config.yaml
norm_eps: 1e-05
rope_base: 10000.0
attn_scale: 0.177
lr_head: 0.004
grad_clip: 1.0
batch_tokens: [8192, 16384, 32768]
doc_mask: true
train_tokens: 84270000
Each number is 128 + 24 x the weight over its row's rms, rounded and kept within 0 to 255. Layers, rows and columns count from 0. Numbers have three digits each. The size before them is the row's rms in percent of the matrix's.

# gate: layer 5 MLP gate, 192x96, rms 0.0897, rows 115-160, columns 0-95
# up: layer 5 MLP up, 192x96, rms 0.0848, rows 115-160, columns 0-95
# down: layer 5 MLP down (transposed), 192x96, rms 0.0806, rows 115-160, columns 0-95
gate115 100:139105148140097146098102103114130141139155148132117086155116120110120123116077117110133143195162131138150137114096172105142099087083113128195145138158123151097140100111116092138153137095093152151097106100128128130157110130100151121089116135104136106171122118151125144157129138136128168145
up115 103:143109134138140147121129078177121118144106103207126138171145112166135127100135079109132151154168123164081115157118130105135148130133135129129132126126150118124144081143124143156105148164148088143151162181087128131114071152118131165136137136130105124146154155161115138137124118134146145122
down115 101:106100116121130126134140153132143125129145141120066122114169158131119112107083158157108157161162161139132112104136157134162114107141142114104115125082131106162132119146133143103148100151083076139144116104134136122136153131103179120105117135155103111131097150116185091128103142119074171106
gate116 085:137116112117151155148149141102142109124120150150099147121143132127140105104161116092146147154114125109101110113121079118144142065084072141156128151148131140131125125126131117152134139128113129184128093110148107117145072138144138159091113130174093121139088108117108132138083116131181072124
up116 100:156154071128163120112148192123132153142100147154113084149109120124111159149161142131126143136136126147076153119136135085130157147137128158121116144139091129104122151163113148134113135095112098097135113130101119140117166157123140128127106122114141137140178104170110121066174115168095131148
down116 101:160180116128143146134128149187125121149181146154120151113099153115144149092150155107155157113139119107118103075135109121194131096126068123153120130118108152142131140155144106122125143089136131166106123113118084101128147175118127100103118135142137148148147110153115129128133132188112127118
gate117 098:151116121102105128148095100116145181105146148099166120158145158097120102128145095144119128126113107155125134154126121131124144151078100152094148127106118118155118086158114131138089152134075139113137125116127150177196127119112144103159109159133069118098139110153150160153140133128164134140
up117 096:089097117127135141145126116118121120134120156119144159126066135082103135161131159160093153142113100122167102147135136090126122143150140138142148121082100180087136141090156134146118126161123146150146098116150139123123151184122101103134126110099165114148127101142107101066145109124133167148
down117 098:215143132144120138145162143147138075149142136152120118125130105093137123078161148116146136099122170146154123118121136115087088107099115112116141121105152110121151121159082128103165093109131158101115082143145103130142125109117100109112139145162127145131124134098077086156145147107114129134
gate118 109:144126103114172107143172118184133089195119151148124164126130159122148119151162105132150177134139149124110150117124094142158160139130153110154150147110137093124126151119121131139087068116156152166127130154138120137119119120144130116141135136125053141109153154117097141138130133091165141134
up118 102:097127121120097166144112151143116121097125151164092145138129103092091093134139143131122105110125149114131133153120145108123123149120129106127083103142108158146091093130128113127120141127136113113116168152126103095138135154162054137128114134172187105104090085122161134181143124178116130151
down118 102:165132103110125115120166115130127106136147103125094141121151121157137104068146141128165146104135172118123122155138111126166187126164138169130156117125165124111115118103146197126138131126159112126104133072112133116131129124129138147126182121123160080106155144116093165105102117170140148126
gate119 083:141116111130105091168113135134094138153095136190134111135155154150148109154142148136130143155131137144129100139138114073122133150118158165138157151111131111143127166137091111139104147127136140118136113148115134146147103078125084098139114075094137078168167112121162082134157138122161139155
up119 093:120111105114129107146124143133161119115141154082100098116152130117105104105157115133126139114149097130152145161141160141142121108138112177157119123131148149121111177124168132118216140143124128137159167160127136118130084169108080117092101145112144165132096153158117126133129140173116146097
down119 096:086155131133159118119120080138131118146117179146116173140117143147168109143133097147107121183112116155100178115156100133116140103117112141109096138062144120128155108116128108108102089109132148159130121140174156144100088121115154121065108113133133107144109148131131120143162137128097118151
gate120 090:147122127139098132126131162127143146158126139134155108109124145134131117137086113083134140155107150123135168113149199121085153162131128115095106156108128171115144089100125135114153088125090132118136141067079084118135148130131101141156120112181132140093141142104138120100120164116143149167
up120 097:107130115162157133168114121120104150097145152107100142115172131150153089104126104148087140102164140114134130132117122134110100141137187147206137092105074124146116144128138083127110090122146129111108131167147133088107125098125138120122155142123151130132116098175100124117105119092094126140
down120 097:167137181120147140155128110051130124103110103144119120129126099094101110125134121153182152134107154126139195096111094111149151130106103150101143154162128113145138146110117122120132152139111157148146136136155133120159106096123139176168118151139115127139120117154152142177156085146126101129
gate121 099:117132106105135113084134132134159182169116144083120112123150123127095115100114129116160107152137134126160142154114135151174132142149098106125125152118115121106097123102173167131136173111099132121102143119105138120151091143114111195143146167086147106143128152161155150119082138091109133094
up121 100:094119173124111116124123130102119170163135138141116113155135093108115132159118113134144133112124120156121072167132120106161113073101095160133097151153138112094097107112141114104096112115142108092134157077152158141135132132117122114104128066142134121167166170129155114154153157138092133121
down121 105:048117119108166139150101106087147129103126155116134117115126142157124178136107158145090065081118160121110152137111144145134117134092125146127112150109170131113146122087134110119124088134128146177162107129150142134085115148130132148120122131158139165097128100160112131105134159149133098122
gate122 095:128153150143105095150147140183124162128129115105112123180116145136165075127144078063149164126166162160142133136178147140110114146128087135144092122133144140130125120148152096156110116129112126124166095124136140106138156116153158114164136118141163148135139073160111137109127147124117145137
up122 107:137143107083105131127083138124131156097115157135131123107109136135131151160116150148109134156128109073131090084101095116117159097138141129124177125123075104116086117124084148147156108102108084129091095170125086150121116154107096131094130097123136126115111125121138112108110162103154094115
down122 106:174167135132100090133138151149129116136160140122148181174114178119145119097091108125101150196099144123107166115111098137120106091102134113121145129128100124121074104151120155101125132139131128123131121143132113144120111108061127117130168147146133127105117152163096123100116142153147109093
gate123 089:144108090096086111122072125146136130124162137141065099163122097138140148154134104146134164140133105101116163157118126135116080145102087151132131132146122135133135162152094149128135122155071161097125131154102143154119161146115134111154127159110114155114165074122168142134158132141145136115
up123 097:142087114156145092139143146104127103165081160113171113087125169132135114107173091137115173134144117124108148134150113127138149141132131125133117137091076119150081157147123085106138172114120139142092116141098116163148157168150129166157118106114123143152155147107117098105106159132103135131
down123 097:147158157147136110157156114111121101141142153148132102130149156125105136153136179165091133164095122172082126131134092124137108100131103118108170146141140123113159143124129128152108116088097116178141125116133109092133129131092104144133101141117138134120126167189140172170142122147170091098
gate124 096:151143154125136087132131147136098153145164129108096118118127090109146093100136091101146109150117139154074129130132169109133148105107080132141090123096156128111126115179115107172136106150092146107122105135133126152104160100143152161154085172133131130138169111116133091118152142145119132074
up124 096:134144111114136080157105123169140147132126139146171164180116177179096135135106142148106150149175123143146165115132096127105127133159135142112167114176089157132107157115136178115115167096132138154142138168106124113167107134122123138082152131143085126137129132122125136099133116119145097127
down124 107:102128131135113100146132136146108147118135111117132132133113190127136102068145093121145103141138110130095176125138167094079148120076125110090134124121121133143132100175106101133110119092101174145121103142122167152100137134163152133137095161145113124093156129139144136120134167126094135073
gate125 107:156132145110113139130144099158069082114153167126107123140114150105147124117112126119159135110133160150106179173141172095121131143082156191118126131136130133126130130147111144133076116115145163127157126120125130113093172150113153129150109125143102155130157133111107065118099140123094150108
up125 099:143126129142143114105113093153074140100147138086122100101159128141142126143094107160123158137105078139098142159177103086131119114117144182109097159127151135115123143143137156119115091130110147113105133155070130142112166124144153131176114096131113095172136091131113114131127145103106124159
down125 102:074164113144125150133115095102115116133175082156131140135145139132134131118099108126090141180087090142176158069116120134128141141088136105145137148166132120123133164130161139104106118110093109127130118152153122111165122123090088128171104103122134152115107160135151165128149146119138102103
gate126 103:165145120091099116141118122169151116126124148099133134132107106148162054148156146137124120181163138131116080100086103144141161131152125141137192136124117103106119116152146167140161139113117119128125164111113125125106165107119146140135129155136091105135120121154129183181110124142128155117
up126 104:142163125124132175088164129133083160120079108113161124129113151114101116134128105153132166145109149099094166116116103140137096096149124132084118088114098164161114160141089137130116107136119097096131140095145160137167147118177117148114117152098099132102121179147109153118145110123109125127
down126 106:112137125114173112110138130066120175124160105131162169165102136152123105152109128132143103138089112129128117146114109111178156115074152166168116114111131147141129140117177135197114121121109120090175124103111110123119102117138095154126141109100131142092134089112136148140124123122127126100
gate127 098:107161148160138114157150155147152156109130182145141100121101178097127119151131108141136165118136121134138158135135124118161112104166137157155152127154190121123148141128094144167121127086142146154175099125112134116083159134165153162129159117130147144126146110159116098093119119105128075139
up127 096:117117092149171136079136116139138126136143159147126135113110146166150092139139159126146152099168130134134168141091105113170137161161137126097181100092154116189171150125133137124109156124140120102144102155108148132140155151114125134093156100121171145128124115154121138091128111110099082112
down127 097:102128115107108110121116098118125102118113173106128110098125121110127077135122105125122158120134138118076166164148111164092113095175152125174172158116128122131191127109130158109155179143162144155127152131126127140107115143108133114134117122129143113159102096136161148193097118131103145135
gate128 095:130128154114145092144090097119108125120096103125125089121107100115134155060116095113133160111139152136116156151130101168119126127098128102149120132083151121071162136139131117112093120068142118177157148130155109108160067125131141130096106124131120124126130161104105121118158096164134132132
up128 090:146135145161118064165110150171145140149109146114137167126130144131142076117147108108128110119099096123106107148075152142104145080131138106100151118144129115125128133162150140106159158168154161137128111154071096129117098123136085142169144166138100120153086125125114127140136123107101118115
down128 093:109098149144132169107100137102142134102101118132133104120125126118136173116149088152093150161098122187102143102127117118160137123123151101176114166149122114098099106140105111118095105086122145139127086130121162104161098112137168129117109105119107111147138163070178107100141116111141124150
gate129 101:128149163122111161084129120175149136080160107105147098164112123134121145132167129141184141147149149077174138138122123125170101132118093135134139119102109148075118126103135163125134135143131138180125099129130126155123129113154147129148147141159138090110137144160150120171130143095072133146
up129 104:134153129129078164146149105161121118101129146080131118102128103138131105130105086169100084110132141170110095122136145129094127132125173148134160130147097171117159138148143129093141134147127134116157135157117118145111093111131150123163149145157125169136147106144107093097185104116111082166
down129 106:143087139102074145171138134117116132172120127142141155164163142144150098114123151102137112151136135127148061115135147127085105104116127136181157113096129125143104139107124114133136119117112084139155111161102162112129159145109129123151119134124151174104119137082153102130166175120133149083
gate130 100:133138142105152122100151125151135138146115113116058098143132113091072125123177100153131153127109148135072137129114137143141112118121091126151147111096116116166148103111137125151141152131087116181130115115089104151168146124109085157083158124139096154123132144160101129115119129124108158088
up130 102:137120153147108072127167162101177123120192135119084122131111110128156112136145110165092128142161148091128093110120097121134123127114143064164127134157148110139148171135155153121125109088136153111125141175144141131098132117100173125097138114127120133155126147120120123083144153120107119097
down130 102:108109142126134127121133146156117149133112136147177149117143151179142143159108100133120132156118137128126117143133148141106132109087131144135174114078138173133142118161174118152106145118113082133131097152064092162133093150119083171137141160133127100091086131130136131114150111135135082166
gate131 092:159144106148149153115125092136167136145140125107118148114149140113147119096120112117127130111129137084143113129166087111160103147153160159115112118112138152129121154139163142129145126141105149158119136144156174123162119185109097134116160104132157186140140169156090162093101117125108155065
up131 105:123118137129187104154122075132164088116139116143124097123149139094127100106117130125120111149097114131139140127160140122144115121152132176100120122153148200154113106086137106122120089136100150146113153117102118110120121187128139089139115137160098103089115114090153170144104132142092122105
down131 104:121114133144140135149160146127165133103102119161143056127109111095114132133098131157154153116144159101142120082104128101138131106101154140139133120130166119146109121041107102086144152143145105093129128112116150131130113129165136143100124178121135150116116125125117144150150121074079127154
gate132 095:153113162136102098185112149159163159151075169096117141136168177168139103167102127137169142139113092111096126130104135157148119121145118157139131105159147129120119140146141146126084117147124150155163145133148121117166143116152154115136128156111110088118154114141129096081139113156104135145
up132 103:138149122148117110119132121135093146149060141157172137167060109124150184102137114110137143145110131132123150098132174130119138151145137107098109171147115105117093109176174101149157110134126129127144093140140162157144149137119123158098141102151108147132114135097126119139093102096156142112
down132 102:112106124126104097133149126167106133125083136185140173125084121126121130150136101121130127160142139160136169139148176130144065143130100128101174162167123125129119125114135161184094113132154163166088117131121140132128153141165115119108148101115139152113170129135121128145128092141090126103
gate133 100:117146112147158130193119112129146097117114127087126142119080138158084115128154153120141136140155163136095143125163097104111116120123137139134141147161120113177129121155141156137135163127116137112145130086099131155128125131129126155108190151085121064164138128168180139141098132132115157110
up133 098:146129120091109164113150127118127113111174112157156066125145105122138119158108121124119128113129135179128130121104104154172108133136112097099124137117142127129140106124122180137107133097118131084146172153149143063142114146085118107121102115106172145109174165112147112135184122125116154107
down133 102:178138120143141136169113105147122108136141141111122158125141114144150063116149095131122125147168112148121153126073085090169140089090149173130119120086122124152101154139116117119142149117104088139097127146122145114150136119146169131128126115156118177168088103150108110130080117129117143139
gate134 094:137175089067126155148125180128097169107119093136145185140155127115116090127151120161169167137136121126106150104121124113140162126144107114104138144141138102135101117138149150138132158103089134104131103131125145133097136147142139132088131168160148112106137105170144143139178118135171149152
up134 104:117090120088136099109061127131140119128108124139128131123148153123102139105156148127110135126164107127118103082151146146149081128129129108085167122125115089120155127127062142139115141156158119152136154096111105075114160124148154105141122146091113096093145081123122154118139100148116129177
down134 103:110121118116112130164152074099171108102137119127191131099145113124140117123082111094139139116087156136133097142140149122119098166154116122126132144146154126081121163136156079087155102131102139107132112110158133129121103132164130182121152149112108117093132103155067127129144157122111126146
gate135 109:167142130127095108128130145126125168154104137141113146144094148140123094070174151137117142117137159161107156132125121127177142114140076109132108158132109121145068157139179155130110180167147156123130134124084102120143125128139099121119133129182106084145140148101141140096118098126126125122
up135 104:126135127098171149087100100168152114111142125097102126138115126098096163141125158137135090119153113091129147127120148137120124142128139124141134141105096103143078131146075116147120133090132158100123114108122084133116105129099166118103136110135159154062122148111117137072114117113176076114
down135 103:131144126126167139142113152146100116112052148109121117152134154112140122145132140171137118179083084137138133138101157111154133165154108182101115119141122139131147098122142137116106117157125103137096091129119128127126140096140135126137163117184100082104116163134181090100116139147119146153
gate136 108:145135131094129128169154132125117130124113115136103148128115179126123149103143088128167140147137139145142124107101156152143096131097086103122148093130114104135065158148078162132140137077114116136107116085145118102150134127078145117152082157120127159139100149065135156094121144108131116139
up136 103:130098096188127152114143165117146108170127151145154071102169155144142121132116142092127123147120145090142141136186144128183130138106146058115115119132146140096114150132119123153160121137141137150098138160144147094115098124103174116104117121109124127131139148137151109169091139129111131154
down136 105:161161160168148143132106124098148120134135148135083121138192112142104123125105143138079158156127089130150111139180137135090116168167154121107150153151145149136114174175096131115140148140129124112149126140111151128156153094104133128123121120142126118154136061154172134155114127149119147131
gate137 106:141113145141144162126151124126090139163154116111088067105153150084132116090166100104165112142138173132128131149106141135156094138119124117115095177114076124140131131087163147127152145105105111121115104119109188141181143107130114145164141157087112134130133099107125118117137142110116129127
up137 098:118124169123087135128195121137185110153143133127104132129138163155123117126145127143164101116106137139180179144174103138137138162141105117102098096137105156141099122143127090097131102136114092138103172094119150141152118128133124102114102134132154142128149135153108107060110129106154131134
down137 101:118151124148119111133105095121128160150098119110136144105176149093091123130124121116117109162119091154077059126153110105171126120135155131101120166136164137128153104124101137152111121138169143160132111147070088139065112177141101146139134117119145136140152120103144120137132131116133112093
gate138 104:104154120106144155108134116120108140145112124099123082125101137137180117154123098122131149145174148105095127139142148140124065122122131158142153143136152148102105119091101103166129146156042119166159091090123141135109138120119158118114117149119084130120122105157119116117114107149172102121
up138 098:135138113127154084142114149144132122129121140110146144152178166122160144148102120151111138123151188130128104178139171109065149095142138137140133158112125105124150120112092153099139119170131143123103194161155135151124100127092113137127128107102134123137125105157089096133162151099112148098
down138 103:134110114095105080168173129134109134116150154153121147138158154109110118122134113129121144101105124080088124182149178137140130139110149104088104121115111145152139121124128089171103157108122097118105154105097101132117169145127121131108117123120138142113191148147122158130083157103172154129
gate139 102:103130129131144129117122179070116159175138139138113131149099167111122175115141090119156141153108112109110136111130158091161140134128116162114147151123135170143113168140103131124131085116113114145143156132135132131169139127116142132140149093147189125175170143117097114111123111169105078153
up139 090:161172125167102122125123145135145123112099120173117117143119153151152133128165120161133136119072138123129143137130164151169135119142132130114128130088128107135124157115183100130115163102109107118166139122100154147100184115147101143125120138111145165106122165192103172111141098097111098148
down139 097:061086130147133134130138112124127152145086139148124121128095136164140153124110144134082120143118092139151145137099110088184116149062131145162125130115122118101126108057119128134091091142175138112118095149157132104158120127083152150153124130123114143111126154112150128133145152153128116132
gate140 096:144128113139114117134141071164076164134114140147132182093079141114080131097103119125138133138177108112129139074124134113078125138088130105140107132089165113105109093167099121134142158136149119135157136163148139102134108105094130137134129174140143135142123123155114132103126149137167107111
up140 106:164145142123167088098116127107146120120163116164107133123152147106108096127131074155121101139170136124134146104136173162139156087097144114189115118098098103141163101096107133099125104106145126133101108148099120116116108179136098124150135160113110152126112113087088130157103115101116135124
down140 105:135158124165104134105133113097148099143086100130121082157134158115130098133101123120098150133159126126136079077129094114089145111108130107146129160152113132157151152087159119117088117123127137110116166196119124140140142141143137180121101123115168081140100132138124143145105110108084129113
gate141 114:172167071106114138145106143136145118158109097105085156151114156134076110080140108137124127121159147158162139114175113131115108139152106142117134128156100144105088145148149101120144106106144135133127138119091135140140101142116149162130100128179100115124121117162086148111128075160161129116
up141 105:134153130155134121133183171119137132127133128133146169085174119132151142187136113161139086133157127128131163131130135105147121116145167130069136137165137127114161123140179122162116128106118170118157142120096126123106158136128143054164108101112112133098135152106126128127122157102125111159
down141 106:171126107142123131142125167112138161110094110095124111146084160124138083113112098099127145171119118136123132133142143172193123150165127121144132143166110146099134127115085094103156098110155152177156138129087097158137122118146137135086144133117168123102137127157081160133128113149136115119
gate142 114:159141073110149169145090131148161158150164113121101165128126158133102104124162108165164106121133141126094105156161130125151158129132098126131136144070118177151098096152162165162137121116098160100121136145115153110137087149125147123124125130132150105151136092155117126148141141096144139089
up142 106:160100133159177125176119107137126118118169136105079153140087126175109148135127123131142108120149134074157151120159126084155137111116145129134135121121144165115116124158165138130098129152105105116107161139140138164110105067142116116110158142154092080116175100117138100138156131135124134156
down142 098:120171125191159136164107116107161111138164100126108132102107150137118168141129122104103128105144111102123103150138133158146126080109056107125168120120128100125106143107142115137162146114090151116124144107147121091103091131126080104135154113152131127154142134136103103195136126098139112122
gate143 103:131148117127121139147150135187129129109138153089115117131138122122106151113160136085138128149083160124141132108129149195131117123128139138098131123118119167113110128160145145107140105082129141120102136115138142133143103095186093142183134163149132175104165116133175144132108117077154170139
up143 097:149131140109184138133155133150169189136155086107094133150138123114100131119165108120149090123133110161133102121129139152149125092147103171105149119121144125073144146137100131150098120114123105141125139129175129116140105114096095122174157126150136121133130142174162141185152094129139127164
down143 095:094145114136131123134123168122143112147098190096147092108113081136154137143125128087112137180140174106094117147149136157125151147164112122114134093141090114146143136158159126119142137110151094138128105102100171126086102170152103109125118149147121174138158113119121129149112144081116090130
gate144 106:158113145099182153095102126109119095081113135137116097145083134148116116100100147153113104141169185123146130112127103141117095127146107134132144140113143120067110114143114150188136154111130121113156163099133112107121119125138135132144142133101083064128132116120162134139134152148137177109
up144 099:064151149142162137107096151137140134102110115165139135136152113111079101116143105122139164143143134121098134108130107106095157109139111136089108116182154109141138145122132130120124128144149139155138164141080102123142173128191132111141130074113127156112165108124129109139129130179147152176
down144 108:132062135121166113098100129141076139125135130153130151132143145121079125123154097093127120080138145129126101122147111096127181162109110132173140166115160138150109081141112160101130143134096106065144155093113137131138124146133127136120157150159171138110113104127130132152094144103146118122
gate145 107:179143100158194109137108121120151085142133150155121170105123171136111142118114119139145150133122114140111077095107138113140058115121139082104155128126133102096096111135109094172120133129130128098087129101161133124139145160106106107129111171106119102155127140127144125114118129085157116128
up145 106:151154150127159120157091121139153110161141120111141175112159100126153145136136118112152126126072175156128115127115138100136144112100132081112128172180141094138100126140108134125108122123123071114144132097133152143125132115099102158127055134108132100108104136120187140146120152095136107111
down145 101:095122112158139073102080138157118123131104160079173129140156133087163119126123128113118150155109150130118110157139094150122171148122108097144144084122069133103124132114125140116144135110114134164114098118138111123123154146136103104181125113097129098135119178131128095136099127067119149126
gate146 098:135111127097138121108115146114107134129115117123145164159134163124140145106108100123142134189150116139100163161133137118170108130155146156157155110135141135131114119140139133144119118083134146143188125124112123081210142083182079154141100114160128117132151149097158113135111102144113111118
up146 098:119155161146112106155134130183102139134112149092130137142157062134126128139100122144138139127087165140168120070124140101150115084150143121117131148159149123115140142102107090155130122123101124124110094161109116086102127176138165138116125120136154097149133126166150156104150150106137111074
down146 101:105176162120103122148137094131119156090094159134137172159143114103133114141131138137134146175108127143115144126141120118183162116103140153114149134148124150105153160135121122170139097134083112136145133196131140080187126149149127094170146115141132107121129132141178113117106162116110128126
gate147 093:166141161136106135117115124134134190172135169179127113127110085097114108134156148167138113104120131116125086127141109133164135160142115118123124131137112082144145148074050140143170122116113131146157142128125085130121128138115150124157134149112151114107165126163116124128108082157131103133
up147 095:125138156084143123112119168114134125119163122183114165115142154134128080089119141119139169104116135147158134122143117092119169098118103118121134143104099107105128112117160074090150122112177141133122091124145155124111130172125124098087125095107085134078106150092123111127139152107110105143
down147 096:108131154125099088143109127090167140137125125092179098089135133110120133164127083153104100140100174140158139095126142160103127153120137151082105102100125140160108128100110140123112141088082135099110125156106149126146104089125130144115130117156141137141159105080120099116083082121130124123
gate148 096:133153132120128141114129143124152106131123131131095091153091135146099136118114147116102176149138183092170138114106076162132149109165114164126063144151100123080118138104159144134130115087094173145130122125102107168127129108124147139108147131144134102111086131137126141095073130136142101112
up148 097:097125120146138105150101150178126138126186121101165157135139136100163088089092154114106151141129104146118090116120109112089113115100174131133113167110126098168106123131132164147129134155116118104115133177149169116137136167124119112150111153125168117112159142129101123191137149119149110132
down148 099:142174156130149146118100126132125141157145139101117142128069113166077120137122134133111159107127166091180147094114118155119155107198146158131100130138135150115124106120140119122124116150118143166132115158114137170094115123113150168102155127142171130112138120128134099102133158125152120064
gate149 096:109146162132142108162105100112150150110143100114103149173121121077105066140124148145143146129150161127110121152151137117116129129139154172109070164140150082125124139110179155143134118101125118109140112135140134168155116111097163095113146069135113137107136121170124124090131127116156130096
up149 093:090099088147105101154130090142133115156128137099089118098121153153099111119129160122138110146143144127144129084162095132136109133100184109122183121151115154143099145140116141112057111122119147128131130115157121166133079093138135073145115142167156115134133167123089134149116113136135141135
down149 100:136171151152120117156149108154149111121142111157110115101128085079109114156127163115115076132121094133140135141121141108137142119119122139100151153132163148082143102061137098190090117111119123146137118157117129165151116084139107102152121140103124129086128145136112155101181123131118160132
gate150 100:147114134130096130119131136133125078070112112075130086095106102146111163131150076140129108126135154147123095086140110084135140156155153139127118103155141127121119109147132170107161196153119110123119117113162140093161121091111148140176119128146111104131127143116122107101160123121163158122
up150 097:110116111134130123138129107155138086122133123122100161191095133144155138112127153168140093130134123143113122111149127172141105168143184085130143088151118129125126085137156098138101124174101119093184122125120127145168087124139096086125148114157152098128154149114125095120113110149149153139
down150 101:137136117142161150141102115078149190108121128139116146096173118170155123136123113158099113163124142088112142131124141103124125140120115127144080110122133130145160117110146127121133095115112178123153084163152137107103085143141139105135079151089109167108168135146137157125143154074146112131
gate151 099:132149089092143159099127142112136125116078140127068130156128097140119145125093112095167109136123110145160122124118145115171122128141115133142100150149140153119139145147077180102198154087097108126124147135156141114128115119174170121156108148124121102138163110146161109116115108123156149149
up151 100:110096168111114154130143131134185094149157149168104127115126146152149141103134115159150140137144128136146070113149089157138134129120122104095134132145170151124108177143169116135111114163147101163123121129189106138139149151141113142097139128122144141172129129116104132105109138080111115189
down151 101:181079142136096142095104114153110160087156131171137130146126122147119093092172145126070119139112115102160156118122118098130159156181114122103105122115163117131130177148133131137110118111146114133132156112108098172164107100124124110146126146152080137138110147135083118115120098140130106127
gate152 093:119107131130132117145077116168121178104139150109117171146132112143110158122119119120109168144178139110120141103100127080136123146133133171119118162174113096121121146122113146166121083083118120087104121164118134127149132130099155177147128124146163091158186137151128145121138151123101129097
up152 097:129155098114143106138116161156088117117122145134111119153091161092106093122166129135142121140105115120093116100151112153112140104125096133100070126117181186116138108127153100151121158119134143145177134109113124132117124093149124144118090126130104141101125116139112167081164087158101085151
down152 101:085134146122144113111123065115079169139123136118112180174097154118096143143133120102099123129157139132123153121131142088125099102164162135177145138139097183131110137074123139139152104123103088096144126138099118093137132114112118140151117128117141099123164127145127134084121157144148097111
gate153 085:133148105083150122173110131151088138130124128112090137147133133162164168111093087109104111150159110137085113161097112131100170129145104144154138128122153141125126143117118122179113129121129103129183110135114155084135171145105118104152153097110122119171144118169122137110180134168125135131
up153 101:147131151170126126092117103128111129152100151119121121127105127080088098169137108114136175140115159086144104120129115103135120128127134168104133166124074130140130106130136126187109105123088133158082131097110072151129092123137126142148137113139131148131155103092140123095127132100148066121
down153 101:125109136133129152164092102154113114152158143119151142124129093122176161127115123125132146190123138087109138141104132137121117089100167152182080130166111140089097079125141117182121127107105121128109127085104101123105115124150118146122161159109116143140158100146098137118114087108153138129
gate154 106:115130104104125101098099121160141162129148121079146158147089139162159109141150142170132162094135154116144144137168154154150117123159118139167179108139154110086109151165122141138111135115086176120160104107144122164141124120128129130162123159143088081148146126141095128117141134135158159109
up154 110:140098129130120139163122098128090097102118127108140147174133172122154144152123126090120114129140119130184119126119114128120114145120162103082106121079135202149147093109105150166134166165131150090154145102110061121139137141132115149130107169102148122146150125127113141123123150111137124092
down154 109:134118141149120145158118101150141102159134129111095182138148122098143122134132117121110118153106151123172133130106138102137131135163153124024080099148133153124105110075115172120113149131141122110149141125117125123093116129097158101091121123125138148149118098120127133139131132086130143062
gate155 093:113075110106125107170141159165117126101088155095126143114188135142137155110107113075153177136124155139138117151081142135140105129114128109145132124111148117128146128169183114143139132130141066144156098161155139144132131127126139121126124126131107134093122146153131118085170150098146167108
up155 088:122121139137160127150177129118148135146134114117147165140108148097086149117121127124201136126132114149151129149157105117130125138132191132104152094113109116091125133112139108073113109122172081114113112113178142123143134120139138124187101111152101105128140142150112147112154129063105105129
down155 091:089126110164110152109118110129111131120128136136134136143084137148130115139144115149057116123128114147137146153178099124117116173158121146152123122101109159122125157144113117135149082078130156132137114119109087093129122093114109119126093132058120166152173104118098130145160099141083108123
gate156 105:140139141173171118159089139132089106121123140146097157163130121118126178102112140107151141148138172120176141155093133141129122102166117141108148106178100138101140128121128108131123096159146113120165129103123144087130153101162175086156101131139089136127177154133111104131117091111123130142
up156 102:149104114157138104160133136156148176143119129138149146094138137148163126153126107118189124121116113102115085116151149174099134104149115091091151078114104194132134110152103133126096127114143151139130136139145154122145146096147130120125071158097139094166152119134112144109115108120147149170
down156 103:093112124137109156125097148071141126130147094164103138103104111093137130120163114126065105192141125175134153138093100139155156119156142110159137125131151101132099114101121119125116150098103145091123107112140150100084107094119107076125152103165113122104143161116143116109138114127114125113
gate157 096:124172102133106121140105136118143139138098172143131114112116126097127132128138138092133155149123113136091104105107101140147160123107081123152121192145145128119074120135121147109139175094150141121164119151147172157140134079153171168170150144124106128113131135125073147143152113141147118090
up157 095:122167114145088119107133110135120095102132158106146107118144125137109116161109130151074129130134144127107125102137113161140129169119131127119114152135123140162086111136089152077130212122155128099115148144162185140124123124115160134146133108148124125097101134150125167154097069141159117151
down157 097:064124146130155131118142113090154103120127158091162100134094138158127098151111113153099140123089137135119088150116123139123119112154166060167116122113159133165141171137146122131109165156134111121079133111134153138108153110119135113114162133119151094130129126160156119151079123154133172129
gate158 102:097158124114142118108129134133156144130137169139149109117118139138115103139132193170129187166111138147110154124149131148110074104104090100117137145119134160139097149105153119162132113117111098143130136091145087168104153090122124145147104107149075142127143130137136173126140094071139127121
up158 100:102127122138114100129127122099111169153158125110122123142081135104130124179138155147125148155136100104098159143128142124141147069129128161098122104095117172143124130104151112130091144100117141156136106108153131170177145099173102170119146125169120138119165128184119157107141120133096161130
down158 096:121143136106124186091139112088151160101136129130169131114102092178151143109172161136119110164130165112143142118096139077125114148146157164114114113162140123131144119122122147116111142107124159135114124145130117143102118107154121097138129115175076178100090145073128155148112145103140121124
gate159 103:106115116108144105108110159131142150126085157159083120148156140084113123081156112116191142127128144108060180116119166099150119138110124153142101145148160182113112122137110159136109123095131114124166149120110127124143145142172092146122116118118131144146136145125114159092133118114087144113
up159 109:141140146154162161102145123140151136141092137176107121087096138121124139130127129098123145130101141175115119085109110123148172162139116095156118143153091092102057090128161122096096127104125137092146125141144145150155118104106170134147154149108132101143149132109108119110138174120160146103
down159 113:082102104134102113124117140159109138177143156159129133173146145135105137103121146093170172193127111154146126130148124084139132107130134120140146144119130159104157122171116109126129165160116140176180160130141132111160167149119140128150131162167121135146127169096136161129145142133104116111
gate160 104:109149089135136153135160172148147123144116130114106125139103097137172141132098119136164180180130100118145154132108138113125131140129089123150134121127062149129116140180125122137124125099140139173130142140174189140146100111138182123104136142107119115138153152128120132127089138089167143096
up160 106:127132156124166124109139114166094113132151154156148148138124180132123165146122066147113097128122127127087112114191116122143112119122139146113074135118141100100136155145116142152172135162142119107088116161075102129134123137176104121111165105151164097128158109114107105127131142142128126166
down160 098:138148088158121093126097175142125153146106160139123167104107125132145135112134158101119156144074138122117134130152152145114125139111116053069170130131111143141155135139117101131128154116099141129091115152132130130147157142085158113163132106139111129165117168155129155084080137104123115120